{
  "d_mlp": 576,
  "norm_place": "pre",
  "positions": "rope",
  "parallel_block": true,
  "extras": ["capped logits"],
  "lr_mult_up": 1.24,
  "decay_shape": "linear",
  "train_tokens": 470700000
}
Each number is 128 + 24 x the weight over the matrix's rms, rounded and kept within 0 to 255. Layers, rows and columns count from 0.

# layer 13 MLP up, 576x224, rms 0.145, rows 14-44, columns 0-223
[[156 177  74 137 146 101 182 146 171 140 140 116  95 166 106 113 108 112 108 131 124 147 139 120 169 126 154 108 125 122 102 120 116 110 109 114  91 159 108 115 122 120  67  65 136 143 114 102 104 156 148 122  78 137 151 124 128 110 131 123 131 176 118 166 113 157 146 182 162 141 115 113 133  92 129 117 151 118 131 139 124  97 114  88 117 146 130 100 140  95 109 107 113 111 102  87 131 122 106 146 151 124 145 139 138  82 115 139 148 104  96 112 142  91 137  86 124 126  77 129 119 150 135 160 121 180 130 130 113 104 132 142 124 100 155 101 169 133 147 148 100 120 115 121  84 109 124 129 110 135 120 123 107 105 179  82 106 143 123 104 102 129 115 166  95 121 112 165 161 126 134 119 170 136 116 131 116 154 127 140 169  96  95  98 148 127 139 125 117 118 111  87  61 169 101  81 155 163 140 146 115 151 144 169 126 142 166 141 119 106 114 142 115  90 137 120 142 122 129 143 129 131  75 142]
 [128 115 152 105 110  88 117 114 159 118 118 150 146 165 155  92  96 122 136 130 112  97 119 148 113 112  98 183 134 116 147 142 135  84 121 114 132 138 121 139 170  88 132 143  95 154 114 119 120 118 103 105 122  95 150 154 150 166 127 107 102 133 128 128 140 123 144 118 142 119 128 132 128 120 127 131 166 103 124 131 143 158 142 128 155 140 141 130 144  98 131 118 113 144 126 139 120 117 136 136 140 125 175 121 146  90 126 150 149 101 140 101 144 129 106  66 189 138 110 129  97 129 130 157 116  70 117 142 142 117  99 136 125  89 125 107 123  76 149 101 131 125 102 162 100 134 139 160 109 124 125 153 137 152 114 153  68 130 118 163 144 164 158  84 131 154 135 128 118 109 136 176 116  93 159 125  98  97 136 159 135 141 147 159 159 115 121 139  85 132 129 164 194 129 120  95 130  79 160 128 133 126 122  99 199 102 124  87 161 131 119 130 164 139 144 121 134 158 132 145 135 127  98 118]
 [120 114  87 106 123 148 115  96  98 103 130 155 121 134 146 173 139 131 132 133 122  94 125 126 135 143 115 126 159 129 134 156 115 148 153 175 142 117 143 127 115 118 141 110 138 113  52 102 113 132 138 166 123 105 103 117 140 146  94 102 128  99 109  87 177 122 136 100 147  79 132 157 124 111 156 105 100  97 139 134 112 124 156 140 113 133  87 103 128 171  85 176 136 138 125 130 158  95 129  99  84 114 144 136 114 145 123 115 133  92  91 103 129 105 124 169 118 156 110 161 143 118 126 116 148 126 127 121 143 109 114  68  98 146 140 136 134 117 103 122 131 157  84 111 135 131 117 134 150 122  92  92 174 118 100  97 138 120 122 110 116 169 118 113 131 140 164 140 144 120 134 156  86 132  63 131 115 140 120 160 113 132 118 132  68  83 106  84 114 101 121 157  98 122 111 158 127 150 184 183 136 145 134  87  93 112 113 105 107 140 157  96 159 142 137 192 140 132  70 130 157 122 148 157]
 [133 138 120 156 101 122 118 118 103  96 112 110 104 133 150 152 137 144  98 123  98 116 102 110 136 121 134 136 149 119 152 139 103  79  84 135 142 173 113 168 158  93 107 138 121 116 160 126 168 186 174 152 130 169 108 133 162 110 137 154  91 155 146 119  95 152 150 132 132 135 158 118 178 122 121 115 118  82 170 147 147 131 124 131 133 141 105 105 163 144 118 109 139  79 148 128 136 144 159 184 131 151 151 154  95 158 115 107 140 131 118 141 168 194 132 110  55 139 119 131 112 113 110 102  72 118 184  85 186 158 127 122 128 157  69 132 151  93 116 136  76 137 121 125 109 128 113 113  94 110 145 113 122 115 113 138  85 131 119 148 125 108 134 165 123  80 140 103 117  85 144  88 141 155  66 112 104 186 148 143 112 142 152 110 149 173 173 127 178 154 127  88 109 126 156 121 133 115 173 126 137 171  82 200 120 135  91  95 165 106 108 138 144 177 137 127 135 161 111 127 129 126  79 120]
 [132 125 119 113 135 136 108 138 123 128 169 142 118 117 104 125 132 111  96 108 132 176 133 150  79 119 138 153 152 128 183 142 116  60 157  95  89  96 149  73 190 142 142 103 120 142 134 110 141 127 114 121 119 175 133 109 139 109 152 166 149 126  95 138 117 122 113 142 141 139  98 165 110 121 141 116 134 131 154 107 142 114 135 115 143 165 132 110  91 108 117 153 120  91 151  82 127 152 137 129 161 117 144 135 168 174 102  83 123 136 163 113 162 119 132 148 130 135 153 133  67 121 124 117 145 109 122 116 116 154  78 149 142 117 140 162  93 161 152 117 138 158 140 111 153 107  88 113  89 130 136 144 140 143 153 151 118  97  70 174  71 132  93 136 157 139 110 156  78 118 173  91 126 102 110 152 111 171 134 100 106 159 173 116 124  95 142 109 127 159 124  90 176 138 130 111 161 120  64 117 100 144 140 126  96 164 135 147 127 128 128 118 172 131 111  88 136 140 112  87 105 114 135 143]
 [173  64 190 163 132  78  98 120 109 134 112 139 144 122 140 121 123 135  86 154 109 108 144 145  98 113 174 138 128 139 132 116 139 159 168 163 108 140 128 107 118 136 119 127 114 121 134 169 135 117 144 120 107 111 103 130 116 126 107 123 102 116 131 136 122 159  89 146 133 156 110 108 104  86 136 107 128 146 163 118  96 138 133  99  92  90 163  90 147 154 114  98 105 147 138 123 119 141  94 160 117 134 142 136 109 130 120 120 123 136 144 111 131 122 149 129 113  95 137 151  99 166 143 117 119 107 110 138 112 151 117 111 112 184 118 120 138 116 163  93 137 131 136 144 165 146  92 147 147  59 118  97 111 118 159 150 127 129 130 113 125 153 129 113 102 147 117 139 152 124 130 165 142 159 152 101  96 157 145 116 169 116 125 109 142 142 114 170 133 139 118 137 111  95 144 126 118 115 165 108  95 133 137 142 161 185 114 127 160 118 130 115 123 170 126 123 114 131  95  76 149 144 158 139]
 [108 136  98 157 143 102 140 151 102 182 132 114 134 102 152 119 130 143 137 124 145 144 106 112 123 111 123 169 107 138 125  82 123 120 156 102 115 102 130 116 129 156  89 163 144 105 112 127 129 124 102 126 117 122 154  98 147 124  97  78 140 130  78 117 150 153 124 142 110 128 135 116 122 176 175 144 158 117 127 113 103 110 135 140  82 128  68 175 142 118 141 137 113 166  96 152 109 103 134 140 143 147 165 174 127  89 158 133 140 131 127  94 178 147 141 128 107 103 151 117 158 145 145 173 149 106 181 120 119 148 178  83 116 144 169 110 135 124 109 123 142 145 106  93 174 162 112  96 112 110 136 135  84  61 136 167 119 168  95  89 120 141 142 128 143 143 146 164 119 126 104 106 133 126 115 160 130 130  67 136 126 170 175 138 182 156 132 151 128 143 100 122 106 109 111 118 100  67  95 110 134 123 155 140 133 128  90 158 182 102 143  92  70 177  81  99 148 112  61 146 138 103 123 178]
 [113 146 111  89 163 135  94 132  76 105 111 140 116  97 129 117 115  96 155  99 122 126 108  46 120 136  91 134 111 121 161 176 128  88  96 139 165 106 153 109  75 135 117 152 107 119 143 127 149  97  95  91 115 157 128 142 137 120 109 123 131 143 172  87 117 126 139 124 166 120 128 151  74 109 149  64 135 126 105 126  98  91 134 128 105 121 100 129  99 119 169 107 155 151 174 118 145 159 128 121 124 106  58 152 148 123  88 153 127 143 100 124 121  56 111 133 148 112 116 161 148 159 140 126 154 100 131 130 119 177 111 162 132 167 115 195 121 139 146  73  97 145 115 121 107 106  92 117  88 124 138 142 127 136 124 180 129 126  67 128  95 108 115 109 128 158 119 142  93 146 161 155 116 168 125 134 117  95 135 124  96  95 131 183 167  56 128 122 139 102 153 162 141 101 121  79 116 145  80 123 144 121 146 140 125 127 144  98 121 140 133 141 118 124  94 127 137 130 132 134  91 104 128  97]
 [107 128 135 106 125 116 137 162 101 116 129  97 119 132  97 134 158 173 114 120 114  95 139 152 128  91 109 174 118 119  91 177 107 155 147 110 157 117 133 127 118 166 110 184 120 156 111 124 116 108 142 136 111 129 110 134 121 140 142 131 139 129 168 129 120 139 162 169 178 128 165 106 143 121 139 113 117 105  92 126 135 114 134 126 147 127 146 137  98 127 126 145 183  82 136  62 154 133 124 112 101 144 190 135 111 100 132 120 111 110 140 129  82 150 132 113 130 110 106 118 105 158 110 127 149  97 109 126 109 125 101 156  78  98  90 141 153 107 115 142 143 116 155 128 154 138 146 120 147 138 114 159 115 108 158 118 156 147 132 141 135 133 109 179 129  79 130 130 115 106 145 140 114 185 140 148 118 158 115 124  99 145 150 119 158  97 109 174 100  92 168 114 140 108 117 110  84 105 167 109 150 142 144 111 153 115 146 121 197 151  85  98 131 149 208 144 131 115  84 157 170  91 118 101]
 [137 120 118 152 196 119 108 141 140 108  86 110 132  94  95 187 147  89 131 133 161 135 125 126 131 132  90 145 103 137 150 148  88 123 143 156 157 118  92  75  83  80 133 152 154 143 119 133 147 131 124  84 186  96 142 118 136 145 128 140 136  80 157 132 118 137 150 148 118 125  88 149 145 109 100 133  98 130 143 145 134 104 102  65 109 128 131 148 163 161  90 144 100 148  95 138 124 109 134 140 159  87 129 106 100 114  98 123 122 150 115 138 131 138 123 135 128 110  67 148 122 125 167 150 122 183 149 112 130 153 153 154 143 108 147 105 116 153 136 123 130 105  95 141 101 113 122 175 126 150 172 137 132 131 109 142 141 109 163 106 122 108 110 139 117 133 116 162 100 142 114 115 143 145 111 139 124 150 113 121 139 104 141 152 144 134 127 115 112 141 110 124 140 132 138 151 170 157 184 111  94  91 137 124 159 135 120  82 133  94 124 198 151 121  66 117  94 166 139 122 123 149 146 133]
 [135 155 145 105 147 125 168  96  96 190  97 128  79 166 112 120 112 135 139  99 178  83 147 141 170 123 104  89 123 123 123  85 128 111 113 132 133  61 116 153 125 105 157 126 119 143 124 128 184 132 116 124 122  91 157  90 139 106 124 153  97 135 114 152  96 153 106 122 137 120 182 120  99 119 110 107 137 141 136 166 140 148 134 138 130 110 111 125 107 132 179 104 139 104 126 156  98 148 107 153 114 150 165 145 139 165 132 149 128 135 150 111 150 106 136 126 135 144 134 149 145 154 111 158 129  71 155 101  93 143 111 146 135 132 126 207 181 146 116 196 165 130 119 115 147 148 117 140 110 128  99 130 113 155 156  95 119 137 114 135  96  84 124  87 122 135 157 126 126 133 187 128 134 133 130 131 117 118 157 151  90 190 116 109 134 126 105 107 124 116 125 130  80 132 118  95 119 145 123  93 148 122 131 167 122 142 130 166  98 120 132 150 126 143 209  95  99 135 126 188 132 121 143 130]
 [149 165 141 104 131 133 117 155 114 121 142 163 122 127 117 126 138 122  97 130 121  88 123 115  90 111 186  94 130 147 162 116  84 124 126 114 132 111  87 114  87 115 143 113 172 110 140 136  84 106 138 126 165 127 152 129 123 119 121 107 151  84 135 121 120 123 121 102 102 138 146 144 162 107  80 116 129 137 179 129 123 131 122 139 134 149 103 140 119 155 124 125 167 142 121 155 127  94 125  59 112 133 157 126 113 116 115 136 147 132  79 135 176 153 132 129 123 111 140 114 120 159 128 124 107 130 164 123 103 115 138  74 110 107 144 140 103 112 121 155 107  92 115 148 128 144 104 102 146 118 134  69  96 130 133 148  64 130 169 108 116  72 137 135 151 125 148 125 109 121 110 119 105 148 112 130 139 143 142 189 104 139 130 152 171 130 195 132  82 122 119 129 132 120 112 120 133 147 130 106 173 176 110 126 173 123 118  80 144 149 147 137 131 141 139 137 152 101 108 111 148 117 129 173]
 [134  86 147 124  99 135 151 108 101 114 139 119 159 152 144 143 115 123 104 168 106 181 149 140 119 145 109 127 178 128 153 124 121 104 115 158 142 161  97 133  99 108 110  85 128 115 131 103  96 114 127 106 162  98 104 147 180 150  82 117 106 142 123 135 127 121 144 147  99 143 143 143 101 115 201 132 125 124 159 133 100 115  78 153 122 125 137  76  97 128 142 115 126 136 139 142 117 188  91 136 134 140 110 119 120  94 145 111  58  95 116 130 119 147 123 143 119 150 120 116 115 138 128  83 144 118 111 122 102 159  80 127  88 139 103 136 137 141 140 159 177 104 143 147 139  78 138 146 135 143 120  88 130 158 165 139 117 129 147 123 118 136 114 139 150 141 182 134  90 150 166 155 110 147 134 134  73 123 124 153 115 127 177 140 124 122 160 109 152 135 150 132 128  94 121 134 149 142 102 153 137 119  93 154 148 172 155 162 147 143 119 131 107 152 131 158 109 113 156 134 140 129 100 105]
 [112 115 172  85 126 142 143  97 132 172 127 114 153 134 137 145  86 174 164 154 128 107 116 112 129 121 105 156  82 131 132  92 168 108 172 139 125 102 137 106 159 162 124 108 120 115 121 110 133  87 132 185 136 109 130 144 135 117  96 169 134 101 130 119 116 109 101 133 152  83 117 113 108 106 124 139 118 154 161 136 115  72  99  79 142 132 118 141 149 121 149 148 130 104 124 121  95 147 127  91 134  85 118 155 117 145  70 139 148 143 140  93 102 110 144 142 151 118 118 165 140  84 155 152 115 153 145 162 125 121 165 152 131 136 140 106 109 121 124 121 129 128 142 146 121  88 148 169 106 138 137 165 162  88  96 137 122  77 135  77 131 195  87 118 135 127 112 148 132 116 129 168 111 113 105  91 119 167  78 103 139 120 126 115 116 139 159 171  92 110 138 103 156 136 145 162 142 117 141 104 108 131 182 124  88 120 116 149 145  95 145  91 147 133 147 182 172 123  87 118 131 124 116 113]
 [145 164  83 136 148 121 121 117 151 104  95 120 144 104 170 181 134 147 142 113 125 170 115 133 102 153 143 147 135 130  72 178 122 126 105 104 118 174 121 145  99  87 130 150 101 103 148 103 115 152 110 123 132  76  93 171  99 107 141 126 110 145 123 130 121  95  96 136 109 139 109 124 173 116 187  87 108 125 146  96  84 130 108 133 127 160 101 198 124 159  89 129 149 152  93 151 177 145 141 142 141 107  86 161 145 132 149 138 135 128 200 152  89 168 139 111 108  97  86 135 174  94 128 145 162 168 148  89 125 124 131 147 110 126 127 164 116 142 131 129 104 149 132 139  99 134 127 115 177 170 130 111 120 137 122  87 130 153 147 153 133 100 153 131  82 151 132 138 138 117 120 110 153 130 148 169 113 109 131 110 153 161 135 151 154 127 138 102 114 131 111 123 118 103 132 153 151 121 126  94  73 117 132 174 128 178 111 130 158 124 158 114 119 125 117 106 159 136 125 157 116 126 154 132]
 [131  90 129 140 121 140 160 144 156 114 129 121 126 110 170 132  79 128 139 136 130 148 162  60 121  99 136 125 114 131 140 138 131 122 144 137 165 117 147 128 109 151 145 154  95 129  83 121 117 113 137 154 145 153 125 120 127 125  54 106 139 134 134 133  91 155 127 140 128 130 123  98 163 115 135 126 145 145 174 125 108 107  98  97 156 152 130  97 166 127 109 136  94 176 108 143 131 122 101 116  95  89 128 111 133 103  73 147 169 125 143 147 131 193 130  88 109  98  77 175 122 118 118 128 118 132 115 144 138 128 143 136 121 121 140  67 115 121 151 143 127 129 115 112 175 132 100 165 151  95 144 118 126 127 107 150 120 100 151 110  99 135 122 134 128 129 184 123 163 165  98 116 111 113 153 119 123 119 131 147 154 126 101 149 151 131 108 116 158 106  97 111 105 163 109 154 117 121 172 155 128 157 117 136  71 142 148 124 127 159 135 117 169  65 115 164 103 113 130 119 109  93 131 171]
 [142 129  89 165  97 169 156 120 155 164 125 118 154 135 103 111 183 155 131 122 138 128 112 144 119 147 110  99 142 121 106 142 113 137 107 126 126 141 133 130 124 135 133 140 153 108 128 149 105 167 131 140 148 141 123 134 110 132 121 126 158 136 118 136 142  63 132 180 164 144  99 124 107  76 103  89 110 129  91 120 101 119 119 155 107 147 157 126 159 148 107 134 149 156 165 170 137 165 119 129  94 119  78 159 108 112 124 129 150  94 113 109 140 108 154 133 143 126  59 134 135 145 118 145 120 144 128  80 139 122 120 122 111 115 117 177 172 112 102 112  91 138  98 130 117 118 148 137 119 121 110  90 154 146 135 118 156 130 156 137 164 116 106 147 152 120  97 109 108 132 130 104 119 132 130 127 141 110 109 166 122 160 139 126 132 137 133 131 123 101 132  94 131 119 146 149 111 168 128 131 143 145 117 144 138 139 135 127  99  47 123 122  95 178 152 127 132 142 124 121 131 111 121 108]
 [179 106 165 142  79 121 100 149 137 143 141 105 129 116 156 114 110 121 170  86 152 108  96 121 127  89 116 132 132 135 108 124 134 133 173 102 143  99  88 113 125 141 143  92 171 140 131 129 153 133 122 195 107 108  96 116 137  80 111 155 139  93 102 140 122 138 112  82 137  79 112 149 142  95 146 126 128 128 139 119 136  99 116 146 123 135  87 133 138 101 159 108  95  92 110 135 133 130 116 187 122 140 152 164 145  89  74  85  96 154 132 164 150 117 139 158 137 125 147 153 104  79 119  86 153 114  80  88 122 129 116 124 119 142 188 152 124 122 104 163 109 146 138  92 130 164  91 163 150  60 135 160 127  91 149 126  94 160 107 119  99 164 111 130 171 168 118 197 135 101 163 127 102 144 110 148  86 112  98 111 139 123 179 134 134 189 123 132 113 124 115 106 117 148 118  98 104 151 115 139  78 128 135 175 102 110 103 102 136 121 120 126 104 133 138 138  82 162 149  94 162 134 135 150]
 [119 136 107 145 138  79 119  97 126 138 133 135 154 126 173 129  80  91  55 119 124  72 186 115  93 122 128 120 111 128  85 116 115 176 164 117 143 130 148 161  78 164 147  92  89 121 141 175 111 169  86 140 139 121  85 148 143 138 106 133 106 121 173 141 148 134 160 147 125  74 128 116 145 116 142 110 161 141 151 129 173 174 131 109 105 110 125 160  90 107 167 138 144  95 122 124 148 129 142  86  95 135  93 109 164 136 124 116 109 162 112  80 104 154 108 113 106  88  92 143 140 119 101 149 134 130 111 137 168 202 169 105  88 140 160  84 140 120 147 155 140 113 126 169  98 115 137  60 149 150 140 121 136 128 140 142 176 122 175 140  86 123 115 101 151 143 119 166  95 157 108  94 131 132 143 151 118 128 146 158 190 128 142  96 104 120 102 168 156  93 159 162 165 119 118 173 139 169 116 132 126 160 136 123 106 153 143 129 114 132 167  89 134 166 137 160 134 112 139 134 107 123 177 138]
 [162 114 137 140 179 136 127  97  99 107 139 128 109 134 136 132 125 154 120 142  94  83  99 150 142 162 110 136 108 125 165 121  88 152 145 146  97 119 131  91 132  78 134 142 114 144 143 113 150 142 121 157 141 119  76 112 158 145 115 161 124 108 102 108 134 132 103 139 119 147 148 120 130 125 147 153 122 133  97 104 113  99 125 123 108 119 159 112 119 130 127  80 122  99  83 133 125 109 137 149 110 175 154 123 109 114 149 143 124 149 135 137 153 137 138 112 118 137  97 187 126 119 143 124 131 154 115  99 141 131 171 154 158 171 109 176 115 136 158 170 152 146 156 138  97 157 146 105 162 132 133 100 103 146 118 142  92 149 150 159 149 105 165 144 149  95 112 116 108 123 154  64 138 158 120 112 193 161 154 149 166 125 113 154 100 120 146 113  98 123 114 137 132 143 145 123 137 127 123 147 128 153 172 109 115 112  99 166  79 127 102 125 168  60 139  93  80  98 125 104 130 156 116 140]
 [140  78 115 129 141 155 165 113 129 130 146 117 146 115 109 127 129 133 157 166 153 116 147 124 122 125 132 195 148 133 121 183 125 161  80 129 129 175 114 144  76 116 131 118 141 130 131 107 136 178 115  83  84 115 114 100 121 146 147 135 116 128  98 147 109 127  98 102 126  76 110 152 119 140 126 105  89 143 104 107  94 151 113 135 140 104 115 141 136 132 144 138 153 141 140 145 128 126 113 127 114 122 140 123 102 160 134 142 127 111 124 143 123 117  93 125 153 152 117 167 114 106 181 182 166 105  78 145 141 165 112 123 123  99 149 110 114 106 178 133 142 112 138 151 123 142 133 150 106 159 112 145 110 128 150 105 109 118  59  92 124 142 142 125 137 157 104 122  88 145 151 116 126 120 155 109 151 119 138 139 134 127 135 163 149 112 143 118 102 129 164 174 118 105 137 122 122  79 116 159 134 112 105 119 159 122 139 130  86 149 146 111 137 130 135 141 156 123 125 123 167 148 142 135]
 [138 111 102 157  95 138 128 120 113 115 112 134 101 111 135 173 104  78 150 151 161  85 129 111 124 103 131 137 135 105 127 123 127  96 119 176 123  93 141 113 120 129 152 136  99 117 135 134 117 138 103 129 159 118 160  97 167 173 129  90 123 155 128  56 136  89  83  92 120  91 109 121 145  99 166 117 105 141 136 150 167 131 122 139  93 115  92 139  90 138 183 137 140 162 113 123 122 172 136  84 120 130 111 132 108 110 119 127 157 120 120 157 157 126  91 136 144 147 118 178 185 106  77 109 144 102 118  87  98 169 146 131 123 143 109 159 121 120 165 139 108 163 114 154 142 162 171 110 109 138 145 148 113 112 136  97  96 137 122 125 116 171 140  54 149 145  77 132 121 135  83  90 105  99 169 111  77 129 123 155 152 118 110 147  62 147 127 114 159 151 135 159 151  91 131 144 108 134 139 179 144 148  68 159 152 166 108 141 109 123 109 121 135 136 144 100 117 100 136 125 149 167 110 148]
 [126 121 148 117 114 104 146 145 145 115 169 108 111 161 144 118 105 126 102 123 138  85  83 155 143  92  75 181 108 124 131 104 124 123 135 128 132 159 121  89 109 119 108 151 109  99 122  95 194  95  94 132 126 151 156 145 143 126 122 132 133 145 131 146 129 130 142 171 118 144 136 151 130 114 120  86 120 146 122 100 143 129 144 111 125 158  90 144 104  85 101 107 155 154 162  81 117 132 128 140 160 144 142 136 120 118 123 133 110 134 101 127  92 124 123 112 117  97 120 140 137 155 107 142 105 104 106 157 161  91 121 114 160 112 142 125 155  71 122 164 121 130 120 134  90 150 124  97 110 115 151 132 152 154  98 153 121 116 148  95  96 137 166 120 176 118 161 140  75 115  96 110 130 140 114 135  98 160 136 103 151  95 130 125  88 117 156 139 100  92 113 113 151 139 118 132 183 134  83 116 181 155 138 156  92  95 135  94 147 110 138 155 166 121 142 143 141 160 114  86 120 100 126 141]
 [101 133 197 165  93 142  82 116 147 131 130 125 130 169 121 123 146 109 110 113 144 129  94  91 137  83 171 120 136 126 115 177 119 150 118 105 152 147 118 119 139 114  93 108 128 101 139 140 136 126 137 125 126 163 140 139 123 128 126 114 122 120 115 127 140 143 117 137  96 153 137 111 119 130 132 137  68 123 145 122 135 104 156 119 148 135 150  93  91 105 139 121 162  96 123  95 154 113 152 159 128 145 167 182 134 155 115 139 141 123 117 141  89 139 101 119 122 114 147 115 133 166  89 119 135 125 128 133 122 141 128 163 135 169 104  93 164 131 155  97  96 142 163  71 145 128 131 154 136 114  86 131  99 142 137 163 120 128 159 147 126 139 156 112 133 125  92 107 149 110 131 148 114  79 109 126 129 135 133 124 173 129 151 145 182 156 148 144 160  95 132 150 145 142 141 144 133 121 181 123 142 171 116 103 142 125 117 142 118 104 136 104 111 146 142 144 121 152 136 167 129 103  95 141]
 [103 137 112 131 168  85 134 104 128  98 111 113 118 143 142 130 127 129 135 157 146 141 124 109  68 119  94 114 173  91 105 125 127 141 143 133 162 134 113 138 118 147  90 169 146 146 170 169 114 134 152 154 154  86 138 121 128 173 171 112 141 173 149 114 152 128 156 157 139 123 118  80 101 120 148 136 126 114 133 167  93  94 114 124 116 129 116 119 139 100 133 165 109 118 193 124 112 103 159 135 134  92  83 125  90 119 123 137 160 160 121 106 108 114  80 149 152 122 102 136 119 111 112 132 138 111 107 146 150 152 140 156 137 118  91 101 125 159 115 126 150 115 157  91  72  88 112 125 131 119 111 109 145 112 194  97 175  99 108 111 147 123 163 201 112 117 138 156 142 121 117 115 132  85 120 108 109 132 122 109 117 117 125 150  85 125 142  66 138 156 135 160 176 133 133 136 170 152 136 120 109 163  97 124 149 124 130 112 110 130 137 163 118 152 150 138 106 151 164 123 106 125 152 121]
 [128  65 121 115  94 152 142 127 118 134 136 149 113 114 158 170 141 106 144 128 132 123 132 119  80 110 158 103 150 133 107 149 161 108  91 151 138 104 118 131 106 132 131 102 164 166 125 133 123 127 156 171 148 126 149 130  82 133 139 129 123  79  88 123 116  93 104 104 125 136 121  90 111 170 117  94 135 118 122  93 104 153 129 175 114 102 135 153 105 137 172 151 107 115  94 108 128 138 144 131 106  87 109  96 110 138 136 129 118 122 141 132 185 121 154 124 167 113 130 118 124 133 109 141 151 117 139 154 142 176 122  90 131 111 103 113 181 150 108 141 181 149 115 111 102 128 123 140 124 140 128 133  76 107 140  83 124 139 123 137 111 181 118  96 140 151 107 122 173 133 136 123 126 153 160 153 146 148 106 102  91 113 164 120 132 120  80  83 136 130 145 116 136 163 129 149  98 151  95 155 109 120 116 134 147 104 110 118 106 165 142  92 160 148  75 159 103 109 147 124 134 138 166 160]
 [162 138 115 103 130 128 135 102 131 124 161 145 116 112 105 157 123 121 126 130 117 133 115  94 126 126 128  90 115 116 109 134 124 145 101 128  99 126 137 150 138  88 105 121 128 105 137 139 133 116 110 139 105  83 139 122 141 128 116 138 160 130 111  72 117 102 134 144 104 134 125 131 134 118 132 126 116 121  95  97  89 120 143  95  89 111 139 146 119 128 143 139 128 120 159 167 133 116 125 105 125 143 124 104 152 138 179 118  95 110 117 143 138  90 157 147 167 133 129 143 153 143 127 125 135 123 114 124 109  95 129 165 129 108 120 121 121 148 128 105 129 129 142 150 126 132 147 102 115 111 105 105 132 103 129 123 163 141 120 142 145 157 136 140 128 134 129 131 142 112 140 176 132 116 120 107 131 149 146 160 129 112 141 143 121 124 115  95 122 114 138  96 115 118 120 113 119 131 154 111 148 120 139 134 183 125 122 113 126 128 102 120 118 167 138 125 146 129 122 124 140 153 143 122]
 [135 151 128 130 109  97  77 117 112 105 125 115  77 151 115 118 133 136 144 122 156 112 147 124 141 126 115 106 161 118 137 116 168 138 121 160 120 106 117 124 137 138 102 130 108 156 147 133 145 129 138 122 163 163 146 148 141  79 111  95 122 100 176 170  97 152 136 162 153 121 152 138 136 116 129 143 104 172 139 155 151 131 130 129 137 109 120 172 134 112 145 127 116 151 118 130  78 147 143 117 117 156 128 140 127 133 102 105 124 132 125 162  98 141 145  89 117 104 112 121 145 165 159  81 133 123 130 190 157 158 116 138 135 140 132 147 117 177 149 134 130  81 126 123 122 137 127 157 140  94 142 141 107 141 137 114 178 157 105  70 150 112  89 135 128 147 135  75  98 139 133 157 151 149 142 131 140 119 118 143 160 120 129 132 140 144  62 154  97 101 122 132 140 146 152 101 138 144 113 112 173 111 121 121 117 126 128 140 153 160 126 120  81 153 105 107 109 126 142 125 132 145 118 137]
 [128 164 104 130 116 112 133 121 124 120 180 173 144 122  92 146 104 121 122 171  96 151 122 122  77 100 170 114 128 108 206 112 148 145 120 114 123  78 118 118 114 141  98 134 104 105 121 105 148 151 106 121 119 138 153 131 133 141 119 109 131 150  91 130 123 161 154 138 113 137  85 115 155 123 111 180  58 118 114 153 120 106 118 127 150 121 121 123 107 130 123 127 149 124 119 155 127 145 151 133 137 160 120 127 116 123 127 120 154 129 123 101 144 159  87 155  50 162  91 164 161 151 160 108 119 144 181 149 105 153 117 159 152 131 121 117 141 129 104 130 125  93  87 154  95 162 156 132 178 159 110 138 105 128  96 145 134 121 148 152 140 113 104  95 127 146 132 129 141 135 138  72 124 106 168 115 157 135 139 112 116 100 136 109 153 110  94 167 111 123 131 163 134  97 130 115 134 150 128 157 158 146  99 133 150 142  93 125 126 110 136 118 174 117  80 114 112 131 113 109  87 136 150 123]
 [160 131 148 160 144 142 120  99 128  93 112 144 120 119 127 109 113 147 110  98 124 159 124 135 135 141 150 127  95 127 138 136 104 126 127 135  79 161 116 110 120  94 135 137 117 128 134 107 153 157  68 101 126 104 143 142 136  99 160 127 121  89 150 136 125 114 165 128 132 124 115 110 128 172 163 123 132 104 125 125 136  98 141 197 120 124 123 104 155 117 105  98 125 133 154 123 129 159 120 130 158  92  70 120 144 127 124 103 134  92 174 108 102 119 117 110 127 112 154 145 144 136 160 147 146 148 120 115 108 116  59  88 136 146 182 121 101 149 134 121 126 124 150  98  98  68  85  76 111 111  93 131 130 122 154 166 113 155  93  86 194  87 133 151  68 127 152 162 160 136 119 137 113 176 116 138 122  66 165 107 130 110 105 154 152 115 126 146 155 117 130 120 178 139  99 104 142 141  80 130 169 133 127 136 140 146 110 136 132 150  90 171 104 129 104  90 127 122 106 194 129 167 130 157]
 [137 119 179 131 107 124 124 144 137 137 155  91 113 141 126 122 126 137 128 106 125 103 133 125 140 138 139 116 119 146 145 115 141 142 100  88  94 135 151 150 141  97  82 148 163 112 127 100 127 102 122 133  94 151 160 134 138 168  81 134 146  85 129 119 146 150 157 129 142 128 148 109 127 131  96 101 140 156 162 126 120 142 147 171 125 118 162  90 133 105 137 121 125 132 141 136 101  88 130  99 108 109 164 147  92 146 139 123 121 109 127 128 142 151 157  86 108 184 161 160 114 132 141 102 106 128 125 126 147 125 132  86 116 128 133 112 129 154 120 111 160 129 142 114 145 155 127  83 146 147 111 147 154 153 114 149 104 138 112 123 113 175 152 120 159 140 126 117 120 107 102 169 120  92 128 140 164 106 132 136  85 142 169 141  94 139 164  86 134 154 122 114 163 142 146 111 139 103 121  89 115 138 123  99  67 122 104 130 131 139 135 140 111 113  85 145 111 141 122 106  74 119  93 147]]